Weights of a small GPT-style language model, trained from scratch on English Wikipedia.
Architecture: RMSNorm before each block, rotary positions, biases on query, key and value, tied embeddings.
Each number is 128 + 32 x the weight over the matrix's rms, rounded and kept within 0 to 255. Layers, rows and columns count from 0.

# layer 4 attention query, 128x128, rms 0.122, rows 15-30,78-94, columns 64-127
[[143 125 175 166 116 179 104 147 130  51 151 148 180 122 169 145  97  53  98  93 141  54  99 158  73 150 152 173 124 143 135 116 144 187 147 104 141  51 127 104 175  55 113  92 111 139 126 102 126 142 141 101  88 116 116 140 119 169 103 185 139 123 125  41]
 [141 148 147 167 141 144 155 124 122 152 109 140 188 103 105  91  87 135 142  87 118 127 131 108  98 178 147 157 153 133 162 153  82 156 155  91 155 106 104  79 113 122 144 134 130 132 124 163 121 154 181 174  78 136  95 146 102 111 118 122 134  96 159  86]
 [ 99 107  74  80 145 126 211  90 115  96 124 141 142 114 142 106  91 108 188  51 138  84  84 151 157 155 138 166 118 117 134  49 138 176 104 158 125  69  64 131 139 131 107 159  93 144  58 102 122 157 155 126 149 120 109 140 123 138 104 116 170 121 158 108]
 [109 120 142 130 159 146  97 112 164 125 134 133 172 144 131 123 104 145 111 171  62 102 106 131 145 156 154 141 108 121 157 163 147  98 117 109  62 133  89 132  84  60  98 130 147  79 162 150 109  76 114 146 105 113 145 181 123 155 100 133 108 111 146 128]
 [127 179 111 123  87 133 104 127  77 154 117 157  99 116 147 216 151 142 125 154 122 160 189 177 109  72 150 135 142 131  60 150 135 114 152 125 116 172 168 117  95  98 151 103 140 140  93 136 136 158 124 120 125 177  82 114 121 100 158 117  72 119 120 226]
 [120 107  63 165 135 124 152  88  59 151 116  89 104 119 184 129 129 137 148 145  91 142 117 162 176  78 131 147 145 114 143 158 140  45 148 102 169 182 193  59 178 185 138 178 122 206 139 115 158  94 138 131 123 169 144 129  98 111 124 159 130 149 107 168]
 [ 69 154 124  90 168 158 159  88  78 100 122 102  91  72 209 127 139 118 161 107 175 105 158 145 156  96 120 178 153 120 178 120 114 100  44  83 136 139 105 161 141 123 128 196  70 124  53 123 171  78 153 181 139 106  96 120 163  99  66 112 138  95 173 123]
 [ 82 131 148 178 112 150 128 103  94 136 128 139 179 134 143 149 106 179 124 175 132 154 166 178 102 157 115 127 115 156 178 191 118  59  74 111 111 167 133  98 171  86 100 102 144 135 142 119 155  83  99 165 189 174 154 136 106 101  83 137 147  99 152 121]
 [188 130 115 102 133 164 110 113 156 148 158 138 124 123  44  81  51 158 156 119 197 143  92 153 163 133 157 143 134 175 115 103 158 145 144 138  84  77  98 123 176  89 135  89 147 120  24  97 112 112 197 151  56 140 147  73 146 158 170 149 183 113 162 145]
 [ 64 167  92 131 160 206 103 159  69  83 129 108 136  95 162 178  79 190 166 160 163  97 157 124  83 164 182 153 160  88 123 162 210 121 129 137  79 136 146  92 113  88  92 152 159 134 107  84 178  95  48 158 133 188 116 155 106 115 125 142 120 150 115  91]
 [141 135 164 139 172 125  75 110  68  52 113 100 162 149  62 173 113 105 177 140 201 154 154  86 137 147 189 140 127 167 143 139  93 135 141 107 123 124  95 131 137  92 141 108 111 110 110 167 109 131 177 154  74 123 143 142 187 110 116 166 168 119 104 106]
 [119 113 100 104 148 109 112 153  44 175 140 123 123 121 112 179 117 126 130  90 136 148  79 138  84 104 143 190 123 106 146  80 128 104 157 104 108 136  85 121 155 159 133 130  75 152  97 111 159 108 151 120 181 176  77  69  87 126 129 139 144 131  89 118]
 [151  77 172  79  88 108 130  95 159 142 113 131 159 209  66 189 154 130 144  65 142 117 159 118 148 180 151 137  97 159 157 137 133  84 118 114 151 169 122 105 115  81 174 111 143 137 197 127  76 128 106 185 138 124 137 197 115 179  93  94 138 167 156  45]
 [172 166 125 148 142 126 171 115 133 137 118 143  55  88 162 190 191 119 118 194 147 150 174 151 204 125 145  96 151 128 124 146  82  99 153 125 152 159 152 188  85  87 136 113 138  85 188 108 161 138 170 145 193 160 107 114 134  73 171 134  83 110 136 155]
 [140 194 108 125 127 134 157 121 149 175 125 140 102  18 118 177  86 106 188 140 213 117 100 129 112 114 103  65 212  95 122 142 170 138 103 143  82 194  69 128  51 117  87 164  91 148  89 117 169 140  94 114 172 141 145 128 163 143 175 149  91 120  93  85]
 [ 79 124 165 117 122 140 168 119 165 117 124  92 110 158 143 198 107 109  99 155 172 159 149 116 124 106 177 181 166 206 143 123 110  39 110  52 107 163 118 101  78  98 100 145 134 143 132  84 189 128 101 124 109 169 172 148 134 127 112 194 147 119 120 149]
 [122 125 120  43 154 122 160  33 130 143 128  49  70 112 127  77 146 156 113 155 114  92 192  66 146 109 147 148  96 201 125 149 112 126  86 169 146 141 112 164 160 130 127 137 107 148 181 137 183 172  46  89 122 128  86 145 117 141 146 127 107 134 145 108]
 [ 59 143  89 178 109 193 128 187 143 131 133 159 166 153 145 140 156 134 181  72 134 109 117 220 169 131 133 121 136 131 170  76 156 145 132  96  33 123  82 177  89  72 153 161 149  87 110  99 136 110 176 164  85 121 163 197 102 184  93 170 119 137 176  59]
 [106 191 139 131 126 132 154 134  88 139 122 168 142 114  99 130  81  84 142 142  78 139  86 173 111 134  91 112 167 106 165  97 154 175 157 141 108  81 151 184 133 152 170 159 161 149 103 150  83 123 131  99 142  67 104 111 174 142  95  87 102 150 149 106]
 [ 82 137  92  12 139 142 121 179 115 144 194 174 189  89 146 187 154 146 186  90 122 100 122 127 205 141 162 163 129 138 148  28 138 133  98 145 108 149 114 141 125 123 180 166  80 151 144 134 100  83 157 143  76 115 111 166 160 117  85 196 180 146 149  95]
 [135  81 102 161 137 141 128 191 142 117 158 184 115 180 132 121 157 104 111 111 120 141 114 174 146 159 166 108  91 131 105  92 149  64 215 119  72 123 147 153  62  90 125 158 131  93 154 128 118 133 203 183  55 168 176 165  99 124 120 186 140 122 159  51]
 [143 129 156 145 177 113 118  86 101 114  86 126 131 104  93 164  54 178 104 145 182 118 127 137 121 112 140 158 131 181  85 115  42  88  84 146 161 100 124 105 134 101  85  97 132 169 139 132 168 163 134 113 183 161 125 120 118 103 157 127 147  81 125 165]
 [131 102 114 146 179 137 131 118 115 130  79 145 148 145 152 137  88 140 116 142 109  98 123 121 129 135 126 122 138  91 123 140 114 155 114 147 162 156 111  99 155 109 154 119 142 116 150  90 170 190  92 106 119  94 137 112 141 114 100 173 116 101 134 154]
 [105 219 139  56 167 164 183  55 100  77 149  74  91  59 156  91 155 131 156 197 143  90 137  63 155  88 100 186  91 126 195 116  96 141  56 145 178 155 117 203 194 168 164 190 109 143 118 150 207 144  59 120 109 107  97 153 171  93 114  90 111  73 126 142]
 [212  87 180 125 188  54 161  83 100  96 134  91 143 107 117 165 124 117 133 173  83 144 191 132 101 138 169 120 166 169 120 177 182 118  82 138 106  94 182 140 139 156 110 120 103 114 134 156 152  93  98 124 160  99 100 123 119 122 247  84  79 156 100 187]
 [136  89 179  85 104 121 121 211  79 163 122 154 137 125 107 164 127 118 164  51 148 148 131 161 162 126 150 169 144 157 119 112 105 134  54 151  46 107 134 138  85 175 124 153 114 144 121  85 124 109 174 123 107 130  98  86  63 125 169 152 157 174 133 160]
 [ 79 145  50 113 184  85 122  90 123 157 184 133 142 108 175 118 157 114 156 170 111 110 160 135 129  68  93  99  94  88 161 134 123 180 118 113 189 135 114 138 144 146 142 155 141 134 113 115  89 127 123 118 109 161 151 157 158 120  78 110 119  88 103  24]
 [184  99 186 172  93 144 127 183 109 169 144 162 150 147 131 151 121 110 132 104 115 127  81 133 176 162 113 133 139  92 133 110 152 100 151  98  81  91 134 162  87 125  91 162 101 120 102 130 161  94 166 153 120 156 128 120  86 121 145 163 112 131 139 132]
 [137 131 149 122 142  98 115 157 112 150 165 151 109 102 155  92 115 100 169 164 120 101  44  87 114 116 141 123 143 101 126 104 124 168 141 160 183 106  99 114 167 143 140 126 107 148  84  98 130  73 133 161 168 105 109 127 120  74 133 167 152 108 127 135]
 [104 117 133 123  56 129 151 152 142 143 166 145 151 180 125 111 127 128 174  94 109 120 107 142 166 159 145 135 148 101 141 100 160 123 163 127 101 108 132 122  81 126 139 121 141  80 149 163  44 126 161 142  77 113 109 134 107 124  93 189 156 105 180 124]
 [162 133 164 116 165 173 145  69 163  96 125  86 136  78 102 181 120 115 122 195  96 138 184 122 117  94 102 153 134 166  75 152  71 114 120 118  80 101 176 135 128 119  84  42 126 134 153 163 173 103 127 146 184 113 171 140 152 142 156 132 115 172 106 183]
 [115 130 137  62 158  88 149  67 134 109 103  83  90 136 113 135 109  88  94 163 139 115  99 108  89  71 138 119 164 125  94 111 106 155  86 108 181  95 165 165 150 210 101  98 189 162  79 130 147  93 103 108 163 104 110 120 153 139 130  14 135 124  85 145]
 [160  85 129 133 115 138 152 125 193 149 148 162 101 141 142 128 194 114 169 179 164 148 145 165 171 119 129  54 126 150 131 127 100 104 171 101 146 141 117 140 127  93 132 151 148 138  61 149 145  95 169 134 103 105 151 114 117  73 156 156 146 154 177  96]]
# layer 4 attention key, 64x128, rms 0.11, rows 14-29, columns 64-127
[[108 181  61 130 119 141 173 150  52 129 140 102  77 110 123  84 109 148 127 151  90 126 113 124 140 114  70 169 112 101 123  76 129 150 118  79 121  82 110 106 107 152 125 112 102 156 125 171  93 115 124 146 118 158 122 131 159 126 184 118 111 158 131  73]
 [ 84 136 100  91 173 161 107 171  86 171 108 134 186 148 106 162 132 125 118 133 104 150 123  83 143 108 128 113 113 121 151 154 134 120 102 172  96 138 107 146  98 140 137 107 184 117 153 106 121 167  81  73 111 127 146 185 143 140 181 152  80 193 151 129]
 [176 165 153 163 110  92  48 230 177 134 120 154 121 158  96 209 123 114  62 148 134 184 103 114 142 142  84 113 126 165 119 192 135 129 137 193  96 138  97 156 104  90 113  72 145 138 109 126 148 152  92 112 135  82 140 105 152 136  79 121  97 174  66  97]
 [103 133 103 136 120 126 103 130 101 125 114  93 144 143  70 141 146 122 123 115 129 139  88 139 124 101 114 138 116 108 141 129 122 129 127 125 122 140 129 129 115 122 118 128 129 154 173 125 115  99 142 114 146 157 124 126 149 130 134  99 156 131 114 117]
 [ 86 119 156 131  95 115 143 101 171 121 133 125 178 184  62 116 189 117 123 119 173 113 225 122  77  93 139  92  72 201  88 101 163 150 133 112 112 135 157 115 124  81 153  93 109 114 124 123 147 114 136 107 131  76 194 162  84 169 118 114 131 120 147  31]
 [138 125 119 130 142  51  96 161 121 101 142 197 201 139  90 148 119 155 165 140  58 131 150  31 134 167 146 127 201 162  98 163 152 179 128 151 173 105 192 143 141  97  72 140 117  95 161 137 128  78 122 103 167 167 128  79  94 121 153 106 122 117 127  96]
 [131 114 127 107 138  67  85 224  88 110 103 171  67 138 126 140  96 116 177 123  65 157 105 143 134 162 107 113 143  95 116 102 104 232 119 156 130 105 102 159  97 104 146 101 168 190 151 114  90 117 137 120 185 116 118 111  67 122 105 140 107 128 139  93]
 [109 147 119 115 123 101 132 145  88 132 122 104 113 116 121 126 123 127 100 127 103 162 129 117 119 148 103 144 133 102  89 131 139 112 129 138 131 110 127 118 115 125 143 140 140 134 163 125  96 158 117 114 124 150  93 117 110 135 129 158 122 145 105 119]
 [230  83 156 145  79  84 136 143 201 172 123 131 114 133  69 138 172 104  59  93 112 138 123  67  49 113 132 103 128 173 138 179 123 160 177 175 125 126 147 125 103  86 114  86 159 100 170 163  97 139 146  41 151 106 122 146 108 124 163 163  97 129 132 148]
 [177  55 155 201 123  73 120  65 167 142 113 147 130 172  67  78 138 177 169 130  78 146 142  89  90 135 131  74 169 107 131 194 143 107 153 112 172  82 150 140 115  57 151  90 144  80 165 154 109 103 120  79 219  55 143 153 134 121 200  85 147 139 119 102]
 [150  97 130 107 110  61 126 134 147 204 100 132  95 160 126 148 148 100 112 101 100 174 125 129 140 115 101 108 141 144  88 130 126 104 154 126 124 116 164 127  76 113 100 111 126 119 181 106  83 179 155  90 163 157 157  98 130 155 161 156 135 117 110 138]
 [126 110 154 113 119  90 175 102 182 127  92 125 108 168 102  62 125 118 132 115  77 139 108  96 137 108 125 160  90 118 167 130 132  94 125 117 134 107 127 162  87 126  97 138 127 129 100 151 146 142  94 133  99  56 177 173 128 114 162  87 125 139 187 105]
 [143 127 178 165 132 142 131 126 145 105  99 120  88 122 140 172  99 103  65 163  92 141 120 133 145 117 116 122 140 119 157 127  74 109 112 106 137  93 136  44  90 150 149 143 165 192 127  97 102 127 137 101 126 140 161 110 131 135 135 143 112 142 108 156]
 [124 138 104 144 151 167 156 104 130 121 122 162 122 136  82  84 116 134  97 137 171  98 122 105 140 102 154 179  94 160 111 136 117 148 131  96 129  63 123 137 119  90 110 135 133 119 146 124 142  80 102 171  78 158 156 130 158  94 106 128 130  62 155 175]
 [163 119 115 133 101 146  89 203 132 106 148 132 137 134 124  99 135 185  99  93 117 165 125  51 111 137 127 122  76 113  98 108 182  83 102 181 105 141 111  94  98 138 144 164 169 131 116 171  78 128  43  61  90 132  80 142 108 123 107 113 181 142 116 116]
 [172 112 171 129 171  93  88 133 148  55 107 108  62 168 104 166 150 142 118 135 167 130 141 170 117 142 103  99 147 137 145 122 113 112 158 133 162 123 183 177 162 151  74 155 155 107 135  76  60 185 137  85 108  78  62  73 190  75 142 101 171 140 144 195]]